Weights of a small GPT-style language model, trained from scratch on English Wikipedia.
Architecture: RMSNorm before each block, rotary positions, no biases in attention or MLP, untied embeddings, normalized queries and keys.
Training: 199M tokens, 6067 steps.
Each number is 500 + 40 x the weight over its row's rms, rounded and kept within 0 to 999. Layers, rows and columns count from 0. Numbers have three digits each. The size before them is the row's rms in percent of the matrix's.

# q: layer 8 attention query, 192x192, rms 0.113, rows 0-96, columns 144-191
# k: layer 8 attention key, 64x192, rms 0.109, rows 0-31, columns 144-191
# v: layer 8 attention value, 64x192, rms 0.0947, rows 0-31, columns 144-191
# o: layer 8 attention output (transposed), 192x192, rms 0.108, rows 0-95, columns 144-191
q0 075:444616479504467520448564527457459468517525569562457558472486469480513478483529480480503521558477490531433564588498496516509459532520543398466464
q32 068:545554526527565560518461550507575512466481515441483497533538429496541508508505518501491484456529426567458553469450582556546447469506505528477463
q64 081:477538503554511499481522514544502465492508552508451534537487484532505522466527582506437542589520518527529534502456504535536467477489580469445478
k0 123:512493535540392503479514458519528586521461517549455466525463537492481500500481478473442437477603503425545412461494528500454569483566508532504531
q1 091:552417467533510504487434534514453517521525451482528473498472562566485564417453515576526487528492544489476403433555527459530511476487480590530526
q33 088:561527508482579471508521547502423514521450547540513466542464495537537470557563463463538603468483562568514528524501499471534551520464463519462537
q65 094:487476553504528538443463518492488582524549415471533427488472474493477496497457475550550471536480551505466450469560493462484496592492421530498564
k1 098:474533434539520538552508487492498431457498475464530518469487466446492508451498522519527570508460498507494548531492492511554423488490483432520426
q2 096:520450503554507502556457498536530532550437405454480474545545513489508482498460481531430528468576462420501460423518515540474535468483490518506526
q34 069:514467464449494476555564422498427470509504431498481533552500510506526534482471522518486457520531446450502512489465477416531503507479494467512458
q66 088:487570560542529540465449490507534534511432453503551417576528474496488466493448474522495473472534482395485483422540540446445537503562506549462540
k2 088:480534510524443529555439490468480514512473540507518474458514496492470521551534443440532487460474490517469426537436506486528553451559530495496512
q3 089:513426545535556458430393574467477500542430474498540455519455482514511523474463516528448530452512544473532431505525549555557519499474492539478520
q35 107:523483522521447436471531502487558577515440479521541408543512491542469497523452507504514518506537529455543458489482432487437536460458526556502535
q67 095:518440495523525577444468520446477460556499476485520428476486471510519549505518473530554481432523495492479422469530485567511482526565436557446526
k3 080:454570482480518433492579433446474458485483466432558523472516497472483444468524490469373569565414470484469494528534475481501440497541542524455477
q4 096:493426552590452492502461461535475505574497456475475495529473488482406526465395484540466518515526468418476492439553513502505521545471487537526487
q36 088:499491478473476537510494407510471523488602493579533476553469483540443623496429469529468503554505513478518506490496495477505559596442485428543432
q68 088:454516472533488499515459518490490465434468471471506462487505571501501517532467491484544512457496487518453468479549527465508525469546543555455521
k4 094:512454564470450539532541514447461514552525463530485482488486486525476518505497439443470445465513501442495494459478512430442534427487455522462499
q5 099:451441571497523519431429475455568452507439531518482503492500513516463504523439454519473492492459449446524507541465460453564455564495520454471519
q37 110:420477528584464451483510551494558498541502519566486465506487523474515511496530463475466480457508499492533488544514497479532579493500550461513551
q69 108:468462591476480452524478451479572486510532498518564462470533457575512572558492474430550494553458463465490504425460509515486495534530544523464563
k5 092:434507552511443563425520489423486507525468510409511473461483474497511467478430462444450469471478470503480491499509533474437511489486540579465509
q6 084:459566515482515490518559455535498567487530545529549469453574520545442503544507453435536540518504520515461552505533480476494487537487566486547504
q38 120:535507577432510501553544456559491520529438456421539504457539544523442486565502500525507556589488478492447582456454488426504463457508476471538460
q70 073:567482503485519538504537458543493580476501549477515526520492520562507383503495528552551480531482470440539550471582529492521462498503509455488429
k6 088:571474485585521548585464497530424529493509470545457483494529474506509559482531501523532453512576523502481470536411536484515509486451447486496427
q7 089:505478523477467562563467481437476501498514549403530461530511484569519474517543580555513406412512527504537487573534515480488477425491512538553539
q39 087:487434479516476528459464547476489514470470473455507508482536469598465471506543496524513461461476547504566464584535503533494465456522513496507549
q71 083:500517534457537600533522531497527492502479488497486453442540535555463573512454541474529444447470541465557523531561516448488568492488453516565521
k7 083:449447520535507417382537518486536586486501479481465431478470569521539501503444567505533526498542546488537486509465504532483479505499454480524520
q8 094:478486468518508479487456525487472537530467395471457467535486511508521502532475474504483483505522519440464452466479512547466562447499448550502540
q40 095:532503505561448555471446543510539554484455495572467484548474501558527522519476550497511555496544527448531472437501487521434566489529467560486556
q72 084:475505563520434498432496479514540585418446484491461532568491481473483467468498481507487538500522461463466466510543509503523550504541474574491511
k8 159:533517566518453473443502481477495548519507456534525452494445548509472504543481475435445523493536527450542478444476480516404536475520489538460520
q9 086:479512539557467466570527425553499495448444474492497475479492478471442523538509462452536402553494530527462536512535473513567565441508568523501472
q41 090:501515567512486555589474492575543513563502457547535540468460590470511517538446469476562503569503552507517533517534591459505522535461451431534515
q73 088:482476526518509458470530511436479490491515517383492553464510471480524496589512458541508502491538485452460466520453501463535482479497471487495508
k9 086:481438497523497487549525433511487522517552492541518541523509448497502420517499481469460445498567516485485552491440544469488487507472495530467442
q10 109:492492458520538399493475439523473515531463472523501475505499488492563497493534518468513448438530504465495448514489553561485512446460571450458437
q42 098:510471536513491458582526445492492459555511510488534520427546508469440539427538427499428434539470486499563481519517547436537512515495614472491493
q74 111:473502458495583436464527473499437496507549485465463520478522364474486515516495477475499442456525486487479531395551541466487515427482459470498442
k10 107:497505556569427518527469496447492535461484541535456495548481435576541476441498505477519521459513500498500549546472484518488511547523521523498505
q11 103:501501484450521548372557468434463467574564445521531459471501524564485501503493466520540457480420557506473466471473538464451534608508489523536477
q43 096:478517451498537560421496514452475481493585540575510523520440568545443493521519524548549516491458489505552467471523513465506568561520473531521564
q75 090:524516525451456489469497468548512446498519420595487478467420523503524485496451485472516525447472474501478549477444511491520520579511510460505510
k11 104:443459436452531458525482515511523490547553530497541482433548461425517509518472524481474530593463529548504503490505559510489482476486454457503544
q12 100:593485574612502445506422510521516451510501489497516504518514534480474493538455506480484464482523475480495505557451476448430538511524449478556527
q44 134:476512607465493458507468508512524495531476520502549511479506475450494507520524476459489586459516457484563503451524483446513525445501499537485553
q76 105:533568452514518480480450548542494469499496470510484570503564484537548483510468550555504501477492487499464459507511472450496476534482500455409527
k12 102:463475516529529512461473428535526517490496552459492487511431563480500526467477499461536540511528480500444444522435532496439516550512513459420491
q13 103:488535510492451439507459536568558503434500481459540458518502553508532506528475433488520502436530526454490546488581411453472556417530512527567525
q45 090:521568501479488496441502488538507460534472437495497541471543482508538440522508567551551526517507478535495577507494483518437509512553501452553502
q77 116:536535458561478531621527476552575467530474516508443535501566480493482450464482499449525498458501514515486472463526466458518544464540507515459494
k13 090:492522497532521552511564518495568545540427510500549468511517585441465566505507493538478519469577464491466499522481477478509533547456469523470422
q14 149:484464598519467467476528460514508545516522501504531467443484509497472483539429442334480509508498511503504498508463524448492499455513507510481579
q46 154:504511609566473438511530476539516560529476457509463446457467542547446463511463457390471504499570490516485552447478559488439522434493470497488565
q78 118:503450543517529426472551474445509516465539509530522442529474504497524500465501504534502503481537423504493572528496483515494421466509517480512543
k14 104:519489502508516463480510496434550453562529512507482513503454502423461529462551499483473493497501513503522452441535477478536458488442483548498457
q15 114:530484483510439485488528524557503541506425542504481464508522528562515494495531566532537499533501523527566547497500521472481477463549448506428494
q47 099:558516463426494454512435466546495497506395480505538479500461490427529446509485474477513509461487429493426530507478486471533464447483469485498460
q79 107:595511558532507506496459549527464578564438480542462456554498503498543452490532534573493538454557483475550447539531494462487502480478475459465577
k15 113:460518551537479493599435475463455511477482480553442503610504472443539560477520477488508470447504461441469508480489514561574473406488486514515467
q16 104:521427467476558536464505515463464411495506507538547487451532509524493529459482497517571443499441556533468478549512519480582462502431537482556482
q48 073:538495503516532522574565530489510552503541539496534490492566454468486491519479461544503584477537583555550607525519504526519468413461432494470504
q80 105:515455531487528527473542517475470413506548528440523479434528483506509536549517507535587509528458607535464488554490474463572457568423450497562462
k16 088:477458439460534485474436496516466487492541551452518571605491503553566484428482541533526496548459486550551445517531509522510455560487499472432479
q17 096:470455505444427512505529494546579614447498498478529496547424501496449467537488529501400547469540466497544437469472464537386561525521483522518506
q49 077:468529553536434432438490433470494488544486506512478480517441514531483482470539515482484477478496506451508419475602507452430502553523560509491519
q81 079:478519474506504465508440464520521607465466441504498517501453546474499406497410485469448492445503462478497524451543518498469579445577532508469487
k17 095:564566542509482482542567492497526561584482485575467466413535521529498526535595411432434481538534491482455504468478512445497538500531555586486551
q18 093:462600578471476480410554500502484467544514548512466518512474450476528514540483449485435536521574512430508606524484534541472509479508460493471467
q50 083:517557559506453512418468474521545587548516472478502492504498523564525518487468498523482497484470457540603519464512489444458507557571530567496505
q82 084:522533546489507419447525496574519533454482511537481503514518463483427513512523505449470498478495525431514595500475556565515493434535574505460477
k18 097:497475560568493487552538472514489467517513474579461438471520480533475511499497449403446450494569514427504446472517493474457578472541560582448490
q19 090:495502498494467507529510511526571569461450465472483511531437561492447403510499555498492536498549485453562499484465498579489518465516520548461477
q51 075:464496558529449461467492396525556550514448452574492520474512558528540418520575545468505489481455460446502499467439510436462492497551562499500504
q83 086:538546495555501454518495492529501547504451477457454551511468506466436482503458458453460515447505513434540512451533529529493527435547457504449497
k19 098:501527627491485460474447528490517502504508502491482394501494487488507513548415461447508488552499522488508488478517491446452525495570527503442557
q20 110:499470549539515439446510476511558522507494429503469396476517540495480453513523501494502469486472525548522534486463474487453556501565519521493517
q52 101:491500557518451503443412446501481582518457439462466480537446533554440509556564489559491511509573517438532454481502483523507564514564516562571525
q84 094:501617486533457429477510497585567509461347500490456551541479544455526417466511489553477605429458483528516643519491563509546485524582516542463524
k20 096:501515501490554530576512511495549520525475467555520542474505545477537452501457469419465504499517480487493552421489532529463490464439515511469558
q21 090:511414459499506460484451512496597543415487498541480543508501544511531493462514554453488461624492534557549537469566516430481533498476526469557543
q53 090:502454486488572600450561502528511527504448509551469551583528482504479411569530549453531482487509547445505526525441502574486527500506451469506492
q85 094:520552489524474473450504543503463502489483451458556520506473549478453564583442492489469467479472536467437480470502514435460507494506469461536528
k21 082:498428469493542545459486486456495494487515380519520473447523523433517463520514420483519464466441474525506434491538427580553445502481477461480549
q22 092:506538471509427435575474470572445481537457554482461474604528505413523483521546494472484550469572518423456557560510490512562465461491486599426454
q54 089:569552465484446474574443480552507530473612504447533487488507470508495640457458465499468441544550464530441493466575497499544463470433508419466404
q86 105:446537413534550466499533520461517433515518542468507503567498436479582482446539548572446452475512482496502522509550494576518447484439537523441476
k22 100:491482552567458535536478480507427544467440494526429476500448490482510464474473557510480511450579481404445542487462492489496548560511519579521460
q23 107:444486469495559579485484528438538529513544475558473482481527524505600470507461480501614497526503489441546474455504490429500549538511489513507497
q55 112:531552436518531565460474559513510471479493524592468532490476551487536424457451504521557515528481485492465514482485546476520521581499530492482492
q87 144:461550433471516510490530501555478489461445488543438511588489515426525503476495553576554569462457447535498516513505514541538534577478543501530447
k23 099:570548472552526449519446548514505491509462463531517494525602457467546447549542525521465510460455503530458496522497497547559480413451513491458476
q24 102:476475484546485495479464502490534514509436441528449490508473538528502442525490514507507456487522453447497465464476477540438565480551525506494490
q56 076:460480535518426476437433482518561577480427502538456496498494596497441470527556458504517497513512484431517513438461483419480559497543512465520524
q88 103:473504501576428515433480444501540539483400455524453479533459494514476484491472480514481545462491468461528494434502513489470566457571481557508535
k24 078:496529553457534461515490507494525487497533502596575419477558514466518469530445456433503465487465534541535509461507475516467525475480514500488566
q25 091:457520492586462390493479539438486516528408504545463523565478507492559571502480484469470515559547506522468490513481459449453454450538523474474529
q57 087:469543484517528465523571555564548531543399496528469535546539478374496451459552475504475526420589502526550560500515531476524504472521522481525487
q89 092:534497480533505557480449528458518391474508475539541530452474539543498521478494538480513505535509541442457486479531473438464505436518500472508514
k25 115:501467539456501450512517468430505548511549506496484467514459475501482480506531468461432425488510487479508440538542455507465538469480518585504516
q26 098:485523512495486506515428538512514513453449543508490427528487479522507529469491501446456497500544513514485500559559479554587563496479535479471594
q58 111:508497505456480503575416441498476493486481493507500549505455489463504533479441583511491455460530565482517469571516509577569477542461435520493465
q90 125:554518532490508602573493506660497539454488488539482533500523514554480506476487478473513530478513550498515530490461505547558554520507509482490499
k26 094:569499537533497426518504502545450486516533483557509476535477564462485471504489455490539500492479525499527513561457516542522562527475449563493482
q27 105:543513510536420501532462446578513514440462428433456543581481515481609578515473474525517438448500486515500478480513359551520523465494510511489475
q59 107:539528580566521467551529556575516517489419446559465568524502557488567488513442447453556468475513491435526519487477541499433538389569446484471485
q91 112:455438477539482524510531515511561495528462528403517528520537508500551441551500516485477474504528477497546458454519506501467491491503532585461591
k27 104:535497473477468500519516497487494516569390506473448534467487550457553440478521477463545567507520465424488472581489619492500451425549521511512497
q28 100:518502538467490523545522474490522568504530481441559465546487596506464459491500470430480483535475512477450499495414506519538512500498494459504592
q60 137:506503519492467565520508485508537513474388510480461468507502484516514525561466508434543583431510452472492538466416486542411565403522457536514537
q92 105:562490553516384474565470486563525551449561437521505510463494528458465525456463446396457488463450531537489490514445521447554517474505436475474511
k28 099:473519496530467557515501542562577448509478483494527512529485557506528565577472513488574514560489583530531489562515490432454519582504473543501504
q29 106:525556564534450456515522446565574493511502525517491548471529586561555533515457472437566470543474540495514519419476512378540517477509525546510560
q61 125:541552451483555566509527461523513502482438498511498542540488571522500493510482535491508537490477508487444525508387514495494534563530539456550407
q93 095:505439514508449478477497518462425494533493504461443530498452539479528478528448542576473474555558417546502448430491543424501479518562468513550566
k29 098:491481487544505513551537598515469508474490510496505573537472499487547483541508466493497442415561506509479553423464485505474446430525521526474523
q30 092:443572481512467476513530468516508587524459503477498450565534520565559522564546460454523554506510552500500494459407527529529445434487516579435592
q62 086:525540582520461538541522521554530530516421476495477452507532535545557528542521517403522548493531489478500480515512528441485503390596514482492435
q94 087:471471494510466473486619387465578505504494544467529544482424494452474506487469405492470548497537448505533519507486473572532480540535503543532526
k30 099:445403578574487383560507502544531499518520528517486547487514409520459481476476542490498467503473441449442556527496524488460531485483495570514491
q31 111:495448537579478479537475440503536437551494471458508432502494500559553566500553454417509453567528504455487455502467472501513501456548552482480560
q63 130:479507595546451484556490513523525542466455525536523478512438537536531490527509429416482563502537474442464552481509541524457570428554454460485590
q95 128:480489548558520478460513496402515535528506494506533501479469509484505478540485457478541506504594522468459473490468534497473460449547425484504544
k31 084:449441538535473508458578494493528550454508482539586527502535540449467454491439473445421427464461477508482508505508512549493485486487550533447442
v0 092:527524492494507453550475518587478437561528496531466540552576476537564480550468469542451511470425541522505553485523474459476515448528513559488580
o0 092:542509479484562481456533481528526537489531519457506500493430477483454440482511546438515444560455485515500473536503471494521502510493510471485480
o32 102:549521470531451469526444485507485547517529513425496488533474581463510593481499439485512487514495508568495439535508464486526518489512503506497444
o64 097:478441494494517518484476564484497591412505532527486496501474473544508498534489527501554467507511535462456462486479561459452517452493568468428469
v1 093:530491555428504451529521494560562508529549426483544491529456516456543491525427433497497443493506502527475482402597513495509516543417559468470530
o1 100:544491505490504554509466403554504463494431503534512484541523463469484535483521501656541522557511506503419520562440490490493450512525437554482429
o33 095:508400423482555575430544519484454526543476544460464467478546468471515535499410512589534536504512518554529481477461538483460487578558509425496490
o65 089:545555499501471559485464460492603452453543574512574533552546487506512503484563542572496523450515525488416494557451434510504498527529393481460444
v2 092:488552438565523453497456513494508511557522494484508492488515422496477532446519447501528470544491436533512522467570484442466535494479510596452537
o2 105:501420420466502494433477500583485471520462474524412531556474485549440471467440504549493582547452450524489490585465505574519455457525514525464492
o34 090:505403458498544477619394480508472552529528600539536522470616543484564478527469464565504488501552559482510521478478526450580581471550441418528513
o66 081:547518483521556512475518453499524435466516453516507496564456475509481439451474489527425566510516481584424493525494458466495494540499570507504469
v3 102:472484497481507578498497510469523479525501450489539523553520454510561483540584489502496489561484438532561513563517537491518455503568448476510473
o3 101:497541549447450450459447516495563495510498574500508488450514537470431523563468488488493496571486485538486467423576518513518569497422493512529537
o35 108:445490505514451453445465469471544411461408455507508431433443536465439442558491470514561556461479539488443506505533475549534501480473586503475582
o67 092:507474539447473510481530524517494526447477524480486493507488528444512556532487528425489489588462444465497527466527568463444568541424528494523473
v4 096:479504476420518500499444552489485485453488517510550529492492519517492484466469558510511525527500471420504560499436441388458512533473504459473403
o4 092:528551524463469492491530499477519508534549543490512477540482456428416509576494530456425511482493511466432547513517513511563489505465491565553481
o36 101:454530493479480403524483499544526449543475419538426427457512429507496419483526437501468461561533553501508485481561516491579435512500497513500505
o68 092:565568561509513448488519535537481442474493536468533534542552453485445482584519498474424489486514468549482574475515458487538468522560496567541478
v5 091:550515525463528439544512561509515486527524519480503438510443536529568575470499503546485438488576470497582533503490518438492493548504479573458535
o5 090:542442429495576514547481451469497533500504496498475488566485431478477473536481459557486528526490473462476534550532494473461456501511497558516420
o37 104:526466555484474526534530548525475492400529502495509505469494469456488534406517432500479527503507508549489493451528499447587472557463540593567466
o69 092:548443409572518591455461435466512484527492505462480522574470509534503450493462488515518493476493512513493538527532526499501489536552494554525479
v6 087:505432556470511515475557498534470517576495565479486490534428510473526507460516449515460457527495530462508511548593442487462498536464526604468524
o6 091:427548463448529550482468493548469460508535489509510543476482444499405540447531525620515530507477469476495491534446518492455471571536514549564486
o38 091:447498465494554477364481534458526543496514487466579510462505482497462555541486452537536535520533528412518484521543531456517529641510491592503505
o70 097:447508448512463568543477523441589521493494496556467523482472490491484513474564561451558529457528507466494516460409553464439502478601507506502487
v7 087:499408486533486497499441542553547544536519474549463493529472525445514564508445526525516441477530526461589517503568512508563572503485432498483476
o7 088:492467502479534538469515518484488502443477497457512464489526525512448479453481505540503519494504478490517437571461501543479454547500528497442456
o39 088:501489525554513522502468479493465505495553482501490510552497483553566546567465440467441497537524514527480477459570504571484531432460545435548446
o71 084:500523499436514535437497486547480450492500514449516527514552515495473455511426532629474481511459450476544508511498554467542462546487478562549444
v8 104:546501508477486487505485481436467478582549507456464424558489466591517486506536496524445512494464428519477489447507496521431471522477556588398552
o8 103:505441457449555485513538474535571509494549499517499585483483472432470476477392585583521524516454459529532511550465520519523459481550514555559469
o40 109:509454467482484427487556464486530491548441538578553475453525504479480426526512488500593469479545557458510467511538478485497430524449425505467539
o72 099:537476484475483497539485468508510527459541456515466605520495466498484434467472481490469482503487488502515509446462505482499509503522476450514451
v9 094:585502540489466457478498477472490504497468458509459497532510424569509426488455494517451529487574471543478456456493485490471528473526552507496496
o9 096:469534482468505539434566477528529443558496453448521470503492471531538471510509534524567540476428444460445569546517525509562557425514504422490477
o41 093:535538449476485464564603573581512536555427474492464460536509552505492432479520500488516499577501467447548495509518419493533564433522421456445475
o73 098:486552495560465521406505468504543433534498428435475550517494509546537496464559537503505477480411483494466565536462466524571502513556479406445478
v10 092:459465473537491506558483502569511514532498500500442515507471489507495510530512556486522523487453519465463515440465588465490560488518508461492495
o10 092:540521492515491483568502454438461488468535513526556458570546474401508471549534490459524471527500505492516505499480518519483439455468490524507518
o42 089:534512526474434493631495501482471445492574501449423514540509464506502483495519490481481440530469462553459514497578443540566520390493472455491490
o74 110:549552519488480453491486478474446479460545564457537499470514454487458493535449486553511487532529502562535511540516510552534437523469496537494492
v11 088:569489554511594533514506472570509476494588379550574489455520484466535518373550556479499482426451495534483517517506458517517435538486485509446515
o11 089:552509506506490545573548512531555447502552593432429535518502546523562549564471460544481450469454488436401515489449489509505497516454492551459560
o43 093:446560496468477506556599511490460464471452481471509470497422428461452527492516565481424562483508525543494485471434499524539550555526574528514469
o75 089:532485472528467470496515564498576499558483554451470494518491560539599425504529479503501480549472509454466511524435506456507482515528516501464585
v12 097:501471518419501488549487517535503509511514492568376537474574469511556519530523540511485524495535492502516460414522495465510537474505537527558538
o12 095:550488524527461503494524525429491507506554549462521539525496440470524471558488524416494449486520513573525528525476493458529476542451465462541467
o44 105:503470522554494557531527501533501505572560477433489491555478508499560571430497529425542538496477452564505559480489529524448500542509482538530520
o76 089:529482538463499469514514488449494524501522544476495521456517431545459512497444520507456551430547419516484505492455507502532408537457484489441496
v13 099:417554513495506495523515578531481474480502554504509480545468447492521519513496497503583547537405446473478636476532485494467508527494514481565475
o13 096:535517438507481509495476509457554469537452457547498475521497513523513500475497497457522466477515526513574461480577471542459492494564442480494558
o45 103:527430501514490500616433495560563543458582445489441481514457515515489531443487426531500476578578523522504454502509509505579569496530507465471470
o77 095:505491557491504478538475552531517469449458561468540554529490447505518529549482497565580448425545487527486504480525498534470533510550542596410589
v14 092:564487537431489515501493458545481552471496473537471516542483491534521519393507552479441595503516490442500472552460542477555509542542515475511461
o14 096:438460473478462532567605513473472469507575536451493475497506451472516443472551490436512454426532482507487473491519469503489543496445484440544513
o46 099:522551458498489504465522519550524513535490514536523568549465446499476492471526563565517517500458519529540553394554551486492493512495443574542486
o78 086:439437483616514472519528496453419455548479528452420432460478530492555508521520501428529430543523449455503525511465474473511498508538505546502546
v15 096:523490522453521497517500462462489434523509538486523440463447455458467523471487497447525516599484505491465522491434514482534431507504464406564491
o15 109:525500528522446451561495463505508521515536505535516517447495547424518507525535454401476448472497527518497529503523494523511534542491484505512569
o47 100:466527456503494478523543552499533468507450430444445528481482484498460479433559489515486497510443529548460538501576488513540495468530471572529495
o79 093:507450535488460459627536459467471543548483511610490495492517492472499544537567497413495488493525509557485536603455475518525471470485470545527533
v16 096:568557574549493474522535500506473464514587494488443499482468465501510498499516492532484408556580511568512462446458486537457493546507528531525544
o16 094:563441506509513514479549421556504510550464502514449522432503581459485410587449422465509528527508494467473564529490512477503549548517501461518474
o48 094:448506540542481453512600532506476553492498455457562442473484585532502485530506475380495485512504571437455509548514493546503545506507554482459463
o80 101:477498462460438529535492461486569483510463482554470551542564569575461439527497459463434615466471489500532525507479549493526523537501450436420539
v17 095:455506477479491535438522505526481554477482507492546493445476539443490495552484519484518454545444455568504524580466424526475511531448456500448497
o17 093:500472501520505474460501427572555539503454507553572513482552448398523520467523462467544527478467523486461521448445545521449506539495490505492515
o49 111:453514536465450469520506513475495491476509482552512525487494445521481492503516431576480524565534494428444463523548545422518494516475515626503465
o81 088:491481541488492473486490467500514531524455596506587493486524396481483506498485458369547484462513504495478508431550507559521517439486468489511477
v18 090:499443582511490524512484515451509494468550485408561408443533522509540570513476439482465439539487518537455524525488451461548469487493564504497503
o18 094:488546540506504477522510530532566520508521562570499512442543511454525487527541510551478516494437489466466512480485487559510567506507575529520542
o50 099:443404460485507499495547403503460471497413486536482466466464554474467513529522534510529549481513479448456468496460456511443500532481532489476525
o82 088:483524537495469517534540533557443512488526493546561506490515503461447468516503524476494511512477512484501515541519483496508572541523514518534544
v19 092:455547491503477523446462470525525508509545469633447582524466479553549568490570520488460499480502433467495544476401501510518508518500471521512496
o19 094:420480456496478479476530514432482523537494538438512477545536496444480507447552511347519539470484509491592541522535563577497497426527478465545504
o51 095:482561534519465462586482536606518546498550444490483576498488505450502511498515516520488494524499568516557483479546524376523538458571460555576495
o83 088:496502514493440445447456458458517516523480549408468498478542485424465501486507516440580470499431559489550526552487498627531464545565474478497474
v20 090:496435488445495556542541464504435549515519497557521452492474540488468458512521519458419518505469459580496524518525461490520518506509554428439475
o20 097:541509481496414598521517461463575514478542535531508547513485472515544511440447520556527501488493507541495508505448589457495494515513522560480489
o52 096:536533476472506477572606555543511433538480502500447479528479472512537439500482554487482495570479477528552493487520432487486459437485472581471470
o84 089:530579521507467526498480447433524425528548595474533508451443475547509497450470498425481395503530449563523499538509512461503471519498498563482477
v21 092:449419524477466529537504613511511479466422462463420524530579502506531489606499506535501524512485489511486518491582443506478495497488519534485606
o21 096:539550521465542452470506512560444503452500508493584565482522474388392534490516550549495459508454499493481512514492486495506429508491488510532532
o53 097:482537539492490452494480480466491471509571433495506463478476525442515575542511419442516529561527434472495519555449495494520566515480563458515489
o85 093:518509455438466528422511532523522565438470465510523576505553529484428492488523460571510539449508520471517474451540539518533469501547479508488499
v22 098:513513471505535514552498457490552479405488523552502419471536508448492463434349492502461565420469498517456494485538523500549495503544420572536454
o22 099:535483466496439498528500552501487464466487518438529514524471488499486488518600498490523467508501562452446440524516503479503513472484581435545475
o54 098:555549463503537497574524495542481448537458494454466523544506458559490455561543504480528495474464491517473524422506407495538446397496465450519544
o86 092:532458526603442495510503574514504546500526465461551525443475560492547524500540499564530458564510561465467482512478520513486474500446592505563449
v23 092:559465555497439423479524430559507519453509426505463488582458442564475476487496517528499455516518495458503429514422497455508533494471469469566459
o23 086:488517496521560450515567515442434487521531532568546451499511537449515556446564497406495470481530505503482488518506470512463492529457463420444502
o55 103:461570465473511513482449550451494554513572524543540589563455474470503611492461484593473518494459465445501466487531545495532593554507557540544489
o87 102:468457415547454482499492496439524491574494534578459505545524555494532572464512489531544543472522516511480549522442506544506479476553451470483569
v24 093:498444473500492507484477489459500499446534576498535482488510437485517499444517437488414572480483413511449496512508481507535539518451521501490536
o24 089:502500475407473511491528555455548550435520501482508569503539481513521490498439518544540502483481465552504499499559589514549505496444543538525470
o56 100:548458508548546491525604457592508474587441449497452492491540454508492443562492540527502513517535553505550541475461506466475531508552461508497496
o88 091:513561498471530470454412469428512526519514395462512472451483539470496482530448476470513414563491504558499479475555476533521497607507513488478453
v25 090:502452491480538473532513580461489551493499489527447496520543470510588501470472465538575529436504496480544530524541507456522536436573454486565467
o25 090:483562507503513470489478506471523467534585446451489467485456423575499522498472514520513500515495505545510422524518501523508483489438521437486456
o57 106:509511540487445528519462430544542442470560448473524468491458549449495514462527513469502479451517465568423523447536444534513466487430506399549529
o89 083:410568458490513510472470530486496488510546448501501557458529430540545434521449553594477534443517453520520464501469480512505508526490522533460553
v26 091:555546516510491512558465494515438481562426534525547475506484503608453573530506507504431505523495460494525493489584499545539523471511496556532531
o26 090:548485515520523524566558417539573567509575489463517566503470511480519546394428500539623483543459538453541488480466549482505492490512509541550499
o58 097:511521465498515482552524527475514492502473492397480532506519482550534531447500512408527476549434463558484460536465445531504471433488489517502471
o90 088:477509569475520442537573496523498573544532524551511592483468428439516512400499459480556474548483520464481463526454514517508433442455463492542459
v27 087:477465472529491501495462574531507527499469491507466479593485532449555597550477545514519541381514495513520484481440456474503494479482449494493427
o27 087:536562519559521542520546515558462554482535490539502567452557500513417505422467547548502548514453545543510478517500448512480442488537486536538453
o59 089:434525518495449567370459498444476488525516477648456499450448459477497560480472439484466516431496431510463479532522536496513501624444523573569494
o91 090:519493449544505502477500566547468546471509498508480506473551531477503508474479472544515527552478522504598480455513424514493514446532479547569459
v28 098:542469510554496451510514555465467496549480566489540527513482520502512484547503502550493436408543455497556476499588512462427484468489478562498495
o28 104:462521516571609490456520461521542502585458428508476468499521478507540509509516518669512479536490481481512525548529511505539470458579496527482418
o60 109:503545512459479514583515569509446506429456534487530466512467541496491473407519411444518511528551490497457437531583494542576432493447458487471482
o92 088:503520533597553540375483404498512534531503449458507547449496486533560506517544568550524491508472442565475526506472454528534501477519564503522456
v29 100:493492475530506503491503473497486488489557494496543508488477471469448557525436572468570523506499515510484488522476453507517523537436579493469481
o29 100:478473478490496502533515553508479497424508594506490531565415500519431508498503496553434513455532504510547445489484504515427534515496535534526442
o61 099:468468476480550503490526438461482600471475520560538467474525485496576443501447546490537501493432511469516493449459456467450475530532451504520490
o93 100:542550512410499463571504524520502448496505589543512527503506488471443531458517444543457526492511518504566489433520543505454516475510470502495435
v30 088:464552518432468446512526526558464515471508464493499559534525528550456430526414550534508538524496431497555563485439524489455531513481537454496497
o30 096:466527501465526475469522409467548465505505505530547405555508456456510542529493499429465446512543481547474474488517459499535502522454477429463429
o62 085:505591485481470517556452481520507565532580528521495484540456435472514608466441449524432420572494507502500439467466513491509528523494592482541435
o94 087:450554508496528482415425443510527434485493554536604481562531448519533527523483501501507417459550486568472495504511503506499509511533500453439459
v31 102:536470528467554496484432458498540514499497493528402512512512490488449486528453462489451492585493537486449462405525568473457458522454564449407519
o31 109:455510469435498474468525549512558487519498527567583545523539399464475396475559542523520545458513457531501556561455509510506503483580516502552487
o63 097:493448430479498504399515490530538484557421531518481521508533498513479480498492591496498497465542545497572526514514521468458519505498464462487512
o95 095:464509490471431465454468426518476478508506501525500514524518506508445503499508538465469481453582438457485569595436417466484455506595509447547471
q96 082:485471509555568502480474489528485509511495498477504485456475443523504538496509451523540505502469596571513469537496561496509499545502489502509462